Weights of a small transformer language model: tied embeddings.
Each number is 500 + 25 x the weight over the matrix's rms, rounded and kept within 0 to 999. Layers, rows and columns count from 0. Numbers have three digits each.

# layer 10 MLP gate, 256x96, rms 0.159, rows 86-255, columns 0-47
488481494497483465508488516519549530487490531493493480489487481474500493501491525507498494485489457524473453475484529535492505436449464462526524
470486472478475530533541530531525511496491512482535504501509495523466505481506488488497506489485539545465530501526495471485497508515457501516481
478524535499497465506555533464478517507511492470473454501482504472490546491467505514459458467470491488525515512455534482483471469480515519509526
486508512505505482479531508505517480497524485476497501561481530436518489490493480567476508511476532537492472488478525518445541478512487457533504
477483504451513477499475499506526519494446494477461542487475491507512503553501500490471501498530533538521494469482483487477460474494478527512480
517512509495521509477500493525488520505522484457525523482486531504532447500502503498477526442490515504556495500480527477510488516502507476497511
479484508556494478505514518526526506550512503483520538512506503495569521507526479545518489513502445517517529468474509500500501489517526485496519
503464504506529493497514484515486448485533497545514471527523471500507512532502514537504516473473493560497487509507519466479497518495524483516463
514476505500563488533472499503485518497493480496544469495497534505488510487512502534453513454431488480479513495504519444503503474499561480520479
501465524537479509467468484473513520508503523534498506512473523467472504526514528505502480460526551514515481483514480452463484508552463457484522
482466517550503461509501507478482517490446506472506502515502492510528498503517459544479504478528524474509516467490470472502542502497514486545508
490508524515458482508536505495513484500510480554522547493497510529528494508508476493492465528477498477484491545535500497509489553480546506501483
522491500506518505495501471498451476483496503510534447507504494471514511510465502514500491504536515511468461482489505462527469497473485458513520
498499496498538497521469512497501514496475487495462529524497516503511501464516455520499507481507532478463489495494509420480427492527532456515479
497430504486499511503495478474486488486482531516518471469483499487500484523499518472500564470531521497534467560504500477420519530474464471486473
523481502488475498523491498490455524526494497528493508518508473500501457498506454505485498506522459457497491538487493462532461511502497474522468
493545495579525541539502491506516465509477504511476502495479523541500530487574494482519489532485553481453504523503493512481534487506532496528500
504485481450502512472514482521528486510520514475526468497527489473495500521506498529491527499495480513511505480520553476484523524489488490495485
528508500481513486481506502527486491478455516522527528514496483523566469458490566478478520465501507483494457508504498506497493529533465487508473
542470543465512535494487563494500474525495553515480482527460498525458492487457487484479559498496538484492504533477528461521581479450500508502508
545496511507471484497496530549492497497474466506479491532480524511480497462456472442514504498490476481459518506506511502500493486470521511508462
491452467496495532458488466521507488497471532492526507472512513521553501492504456455513520535517511487485455470509453486515487495474451512490540
495512558461495487563499477489421514464502479478546507527521472524520499520516476493505504473445496500482490475457521513496502493533479513523575
470479504504469456545510497482473504518528522464523517482460502440459480487515537512525499484429494460506464539465476473443547501497484532483510
503461497502508495502490485480523479521535487509532460516516522494474510506522541514458514458509500475504480530537544512500442500499524533536464
474485533473524530503519473467514526504491519494531468529457489490468480513501484513486513487479474476500510532471512473508506480508532529416493
497507495469520493467496499472495525515514519473501473485519497492487489524456504529499523455503519525482490516515550515435518513534451467437486
480475443484533520529480510503494521503489525496465525524519487546506484473516515473485504523513505541488480480475496453505503496503495517478511
505491506500460490502518490519517540511481461471527522520522499439524531530512507489517497454482518510528496504473512488505478484533522498580484
540510448518490453465534483497495558524469483494506471514490483518503518513482497478543505493521497500488510491530500463534516503499496503534500
487458535475534471538501488482454496477456487503491489508533471500477510458501494471513481509485508515475493497505538478511492501504492475523480
504483502493523490467488467507492514523478492540493508490534529488445525507494451487507513499510496477480470511525508472485493507512496502464494
490436511537528494503502484473481457502522538488524508523511488503475489509486470482519477479507537518508485508522468543501514522495475505448505
462533486516557520451495499508445461512510541514492490571473494462517495467516453503474501498518503481476472509473494482499484477484475492514502
507527443508484500475492503467503500490494485481522484551470488504501487486543496490480533483500482487521484486513525537494469465494484500523474
482466485534488461509532561456455468522473503447535504492513537472488518543477481456497525537482471527526479479527546495488498500533482513492477
464525496503521478486483472493525462442520478549557506529479494525482516509503549460523463483486507488455494546539566469530475461487498475505512
511485463470482513509506478493505499500453506497451480522462491520511499441537517466485533476492491504504496560473554530493492460518504496473463
511498528471495469547478524491492473469453470546497507517460496531536483502476479528478543486464491477494518484500527437501478534484558537525494
494490445470477409491567488505502524473498482473479540491539495514495493474517469521508509473463486499519490521533456500531509543498512526524476
455495500441500478482493530545498475471534515461562476517518445480467482510484479517547509494477513507504520510516492513517475533518507488525505
480545496506496519503493533528487503529515476498496484507507509496538513445507486508485449503516506511513450508478490516525481492497530511475482
491525501524497481519520529468527489492521490494457505516530536489505535533497516486483488462545463524509534521517547503513524495460488503540508
462435483499537489498505475548486492500538502494493494501458503545467443484520489491536508489513446482485499541488537466464457495461457470482481
494529527498483501495501474511474483448470473481558484498525519506547470478472496492485523494492487500493524508460486477488517531502523532494529
528477487480483495546497488508523422515495521545510496446494522482504468520473491471497507478458521555517521519520491483510475486503485482495527
511465507510484507508489515535513581528500495467504488478463527512462460478483524512483521497505459495513469483501504444468532498494474486503479
544509480495525478495547501505571528498498523504489500514511478444533461541487454471507496486503487501529455477474484449492489470532539496511459
489469521515470512499519508476526503529537437486534492495533533478502523489496495492448473500504507552488470499529519557479503508484540498540508
516560487534498498539494484549504500539479516506496533510504555506499518489487518478507536469517510538500490540511462496525490519476479502473494
419508508509526467517529489483488492489502486449466578476463519460521525484505455510533557512463506519484512553474473490498500491524477476482511
481473498490458481495498453490473504537503522489523462494513492509537501531527470525526509463508494512509485465476513505507486520507517477553494
482550542498475492548508505557480515480489502513513518533462504490514493501504485483485464507440493465532482496517535481471512503481526508559503
465475513540469495494517504519537499467468506538510513520494463493500485496518513526496463503471503497527459457484473454469452507436481477523507
466496555513532483485483523474460493530495497475482547517483537527516486536528495526480542481491522493512508481493497486504502476511472499520511
469483438502506482529530534505501491506519487516463520544444524489481497448459467567558504575478482529468500519483486498489532526488473487522486
471484494522520483520471490503496499468484493494519501508489488464524459523519492490509507518505480525533489482543554488487474480467493483486533
493502478496522542540478507490502520492517499489509553477553486499527484471471450467492514497517565524505501494522487515479460502504505503513483
461497489498555521528524521522502499496523493514528465526492479469521481493509481498491485445504511472512494494511514525493457461473508472473508
482505513476496503492523489460480476508509486501519517497483530494481421504499477526506516498530532513480509501505468487485510490499515533517488
472474521497485499515530518511511495480509467504532524515484548507477480447498446525515483510521493478479546516499498479500455517556470504511514
509518466492513535537486488482459506515538503529518494478521527462458451479508526546508452488503490493539447547534563488493500508499500528487512
528511460488544525501489476500490530533486535515517483501506517497532526576546507550512490489508481513479479491512516502524479515533508496498489
482508514530504507540533513478531539495465506505519447513447529491486555508499510493558473478509484516505461522515566491474493554520500491512487
467482536467488507544516488470505567488532509510495480506445490505526471513509511546508542501515507510455493547532504450455518493444516450499474
473485507564528515482489519529542482472477476558453534482473530484487460546500494479514486500486512515517543513558490517478520527496522478497552
527508512492502528505487495460460519521555511493503546540504511511514539501541469520514518492437476510492480502508480492530505490547510479511587
494511491496480536498527511471449495526499550483489512518468518523532516472539506510488497533466494487466486529501448524514495470487498437502493
467482503542483436504524500498512500451481508540508497459517570484524505434537511521515514496500508523542509504502527511522490531486519530550515
497491499495500453533499492469490469510525503526528483410484493566513469559497472506530524479460522504504480532507479439507452498492514515480480
487487503487498536501482497554496470474534506533540487497468516496506490458479514538520489506500487526507515497530464474541487483518509482510517
499525506490522505538521501494503521502493492485517480510495505466522505500489455496491526492481516534480515507500520496450538573449505488509533
481481489519490518514473488480493543510508474530482516494496519477466511475538504503517522485491471509534508514519453451523492490505494545507458
497476479524519466499507522486499501543463528543503494493483480515499504483473470495513477518499490484504524528502449520504530479493500520523504
496497565540524480478526529485489534493490501505510485494485491507484497480454477482566445476489477517456540491509473482523505476463494516501460
519539483496512526517519487500511536522516493484523496539492493508529513512497484470537509478507510488496498486510488501499493522522498489499476
497492464534526511537480519515494486497451536518504478456490518504539459489498494494496539508508493507498519511472474493534493489496541527558497
514461480495526528515562493509534559463515493450456464513484458514487473501522481537502513522488490495497461482445516453524525495512514502489529
520491477448463491527503536540517462494545521505506488501527511535490462512502497511484478527468518460478489553474499475512501496474551528511547
489457491458517506488496498513502521471469534477493507518483529518491462488481492491469465494474531557515484468538496489521519537502502460506524
463459501526521467481493500554487530460484543496540498514528512508519536484463534478507524510538510506511495476501502487502466480464506518514510
525489483522502523507491481518541517502488483496501479453467518485516460502523556491498511485458519542504517465505503478488519511519511490444531
538507494508462462497498535519488521487531520476485498473479501496508483480525467539450491565507526486533500514490463504490461443481506537496506
516465469517514452485471502523520518494514466499561490527470520500528509526470509464504515508524496515497456483521493484487507517479513487528443
515482496514493497524491530484520511493499505508503498509496491504499514518510411483505481471497496453438524527538544499499502512478479436498493
507490427513486520516483509471502541515517484460559514500474468506501520521473501469470507455497537473458545528483474503489508488481528550463508
531474481507484468494477547497510519527516491528493490519486567508522506550496482459481483474499460483521488510477497496494464519515551501518479
522464553525468539490543492497464485488510541553518472505527499522542484522505478497503485507514503455503511529533522488532562511458487481502491
491512470490491539471513502505529514491469536503442466488511492509510505496467507479474450514485509497470531530492515496514483500480512495491546
499502463493521555505512483520487480530518485452491484534468512513541515517509509531518477440507511493568516458489505488525518511478475506507524
479517488533484496516525455486482505470513460504539521479460461538527494442506504463490494468466467486517506489469542488516473499499509549484496
506477464486450511500516479480512466431501472549505483519540496516479498508519490499466515554493487545492526486470475466490501498489523498493555
528502500512531478464489514498493492446505483493454519501482461547494468509479524526548524502518544519461457545498573462466433490522499525505560
504486482482483479506533487439454480472548523503500538520520532535492468513514508494549493520473508490520541495516465466497520519535517499495534
468511479495488491508534534481485505521500505505521474526487506509481484499473463512468533484491492514487489501472491503500483548500502432518459
567500483502553524491500496518451539490494456476509497481447532447477470474490456508463530497528472503485520569506503480540481494469482471516512
528493513494509483535503483473520525465516464500508496521507486525516507494505532471482461456505516523519487496522567501474487477533488511523529
528486460518432463526507479504486478486537521517496483524524525530497504507489471514501534535512479458475457478529497497500462468502513474528507
464505469482506478513504485496510472485495459504502561525513484478484524522489510486481550448491474442520510480527502534560505469460530513471492
497497504514528478520495475499484505498524504507521496476505512509500512505513456516534506489495517507487475475499495485497464481545513500493535
507516471543506575478520493486504498463476522495488458483492541494560543511521501520520533508504507505503500522480467462503503505529534526536503
477519484466493476490500496466486497508458525511501523554501486499518549480514468518481439471479476474498498515552480490476460502513536429515536
516489512486491521477480489526508515465499487486477513553512512495522518502464499477500484506479479492486513476524518498516490508514475475502517
505515497492528462454494527528495528502496517506502513494538523497477507513537467451497447460514530500473526513478499476490497511477520561493461
518534522482519455521517502438520513481500557484504535482515509496511480502488501517491509475466489530505547498533512485486459485531502501487461
491508478488541466502520496507465504489513514515488505494490500496492444543570504541504515478507472527493484505497510502457508496509525509496448
501490483504502505480457524493446490490489543470523506496519531506497514495487481490495497484461521470472485480559536542546503520513506491477537
502479411525506499523511458515476498499531499493507534537485485457532457465510492506484484493507534549489478503516474476518554554522504543484538
529496494473482533534492501455456519498495477471514551496480484481503462450541463513482520497507489498480546548528478504483506513515487498499479
463535464469539492489491503496508535540498491534533507500509501535544464566529472487514458503488522487534521517501469489497498523493515477528559
456535522515534514501497474504510519498491488568478478519543480501500464504490495553512500487500501509491453528526509485468498529518486441484504
506488508505482481503535508512479533513520500527520498478506510515500520508477500512498484519508483474510512487502466490486461527463466510557502
506518501513513504483515503507500478474531522521522496507510511499524511485512492514494507481539518486506495487515503481509509523486530504487497
497466497480485480560504504533509477497530465493515510550486517485539468512531493524517529511535577477496494503502483520510453509534482491493490
453508510508470523512451489480466480502512516492467483576493484524490492535487498505472520488466484506486511536528525465525480499472522536479499
502518479499500479523524498541500505489479525551502506524556461485554518449504517496537507514501490492476474507544471527485500512525475525523461
522508442481493574498562488490493453508439477537473519559510490556499505493532506543519502500512523481496517477509507485479474490479462486503461
447476490480538493516506462431486491523519498466531497491456513511523501467502529493494545441479510492490489497461508518503518494497497460507579
493488475474463511502535470471530551484473566484505492499486481506471477513509501496470550523498495497529531521518498495492490502512503469487524
518496515465513491501536495478455480511485500503551490539507521458452503487521479496504483498474479538481501493502463485517514494507489454461538
519499547520491512546528513491465577486495486469521524553559510480513500501481533499489501532504481450509505530531500486516551468513520540516489
475521444513513525454520493519494437464514481501502522454552515510468486555516503455481549492459520497488477464495497494488523465510437493532542
462524526476540522459473516479489453478496498519526489462494510525475497512486517481491469465503506449465457449524493477466504476498479519486528
442496518493507480494524502475532527499478518537497581474529557540504545505501523532487541499503502509508449480498451503552529471479525481484490
487501457491450505501565514501497518490478518478507508493555500510497487558502461474462499500493487485500489503523554491525506516497557516471518
449493461508466503499473516504493477491493516466523441519454522493495492522487510499524500480519488485449512489492521466517522474511519484470486
508470509510530515532498472529529521523479465501535453492494491515492480542468485507473572453505540471519500526483484485490495493484505495576506
493501540473505481497499506500473533545461501442488505559527478507574480495490561521493527493528562534509487481507472490493489498512505489499507
506505455503505496482509523504505493471485479511530520534489543495489501576532432490499475503500475501488513542539489511438483559549514523487513
484502517526476467503545480531500439481493496523480506549526472462534516498523513493473508544489505520539498508481467434486507517510478506524518
490524489491586510498469530522504501436493497505527483521492484504498493513522470456487497488478492446504525492470564502524498501460487498499512
523487442507530476492512526480482490483450494490551522556484471464586509510481500505491516516486486491519493482537525522501520499476483480531522
478485480513488491487492496482498508546519513478507511546479501517496518481542471491574498517482486473520548549460498464502489465474513522554502
549491507462499493502471490489488505455506498492487489533460520487559518527502512533482496443487487528515491516492522500508455507477483422522537
469441538486518512519488516463469489516522515499496464495470485456522466526461490519484513509545520479458458466551515540489502538463507517469481
504462484506492503494491505493514524496482495489470461484492520454531461516510485505514482467492524500497506513464491500478476518493527504503510
456471512474454513518504527518515454491470504517491552470498490506497470523484519501469494425472528507539502484511502461509509487467494491479536
524510481463516499501501483511488515512500540516471456507504495504511508504510513488513526501476491541520525520511469481538505500514476469501460
444470510518508511476552503494439445499424525514485491521510513525485500502517471491491507487529500519506523530482495487481548524526504488493509
483498497470482502543488541505511473515480477459429475516523461510518466477504510522501485477535504558507458480537485481514517524499509498486474
506485503465496498471488507469504470465450504455480518520506514508542461463528496533495484480493477553501439501522494511478496462520473478563469
481480504494523512516527514493501519424499506541539488543489509506483508504463466515477528486450530464562520511513511516503504502532476476521500
470493467492495509493494493564536471489457503520518500540485458490516466496512498498476504492501537520504464498520520503490408498522538483491507
505530500464503488470513502516523510459502502543470461507532494505509504540523511466514493489498464510531493515492507479547504518509478532514500
516474522485504495521499541495501526530482483524493494502488478477532433500507491486500503497494515500469495482468468488522459502489497492529495
492490495482482452485482530524495434513535470527522517512523520484471544496504458495497509491473501494467498497523474509509482458514539497521518
527535475481487503468524510505489538469469496507460501522464501570537459484484476496500461489468461480495510494520503452496554548471478504485535
516488499483500482477530477508496437497504509544500526478521532503526485525549489523486471530493529515492511477499515528479532510478476529494499
482499456489493492559496512468487500539487516505517485520451483501503540492505500551473485503523502434502497497485496499519498539513503482511525
453492494484525482543521511462520501484499523518503454504494535490516491482488512456507517486570510500494514494534497509483480539484464507488546
500507476477505491487542505517492495497473543520525490510504503488488479448482484535502516455497533545516503472467508480493482514486500480530500
506500497515504499492501533479490483474497467519539572537489480566454516542497521522504500479497502508521551516513499486517473471526494517462482
528508491525475512508527496536512538507472513516507487479474524488475504493516503477490558504504473525524506514456507522483466497541490497506501
488470486482499471503501506537494499517535498517476545492561496526500497516451511454531502510482473527466474531581511526541500543502482495463512
511515501497488476518474512530450476540463515509495505456466506485479515466522521532529511494497502540458470489476480527488448449504449511530498
505571498493526480507498503500495499531503475510527473510499517452496565519508526472537465490453531512502491520548490448504487472504522471474542
506521478504514465576503493482506512481474482505499513485518484477543527520487532514502501459532519469494477519470444495550530497513518511509493
521515458519490511514498516479523475480546517518498502518511490516561510510551496502531515449474535459492453532487465495495527454516504492541519
480512482501538482511516510458527519474451475520502510487499438500484499513488453504499499432485514507484468496456472504538506500506495477522484
492503490472485519497518534477508522496434554494505479526499504539544500526508496550477498446511553471510499489496508458504508534514551556527466
473470490514496479483512517447574454517527456524471526472467470477501500526570487477491490474521527486478528545496501471478520477448484482513497
469449483518523503498501499493457501510510500484486441521464515500513475505506511517539501458500491510509496521438540470491510546484474502488521
485473518494538486533515528512496491502495495487514460492540455527510511469532517525561481465472531479442518492494498481484513491514533507580504
500489522544488506451491543535501534481508532498502495516494490490489474541506528499506484508492501454480482479488483477449502545512505520515512
507560454479480431545467481507485541495469523473536457518505491524534515518443509465511488480481472520488545489441477431489470517493528487514536
439417504438521525524544469494498482511497486477503535542494523494516500506472524496525465462506489443519510491494520511498543456512510513494523
517539480526549512536533486517458516491486538529495497460481545534497498510529487544511523458503502467491500491493535448474497489502524535534488
494503523472510514485523495529473469516472517464518522482486532478539456548512513542483488497501521505546490435508481491492480520492495481492483
548455489498528480475517525502473477511498534531475476528499517520550500521470495495513506501478466477508478507454500483497542469497510516482525
476514494503497488506552530472519530508539547481484500470488455510498476515475506511496544517537516465469544524477458462482567502510470496504512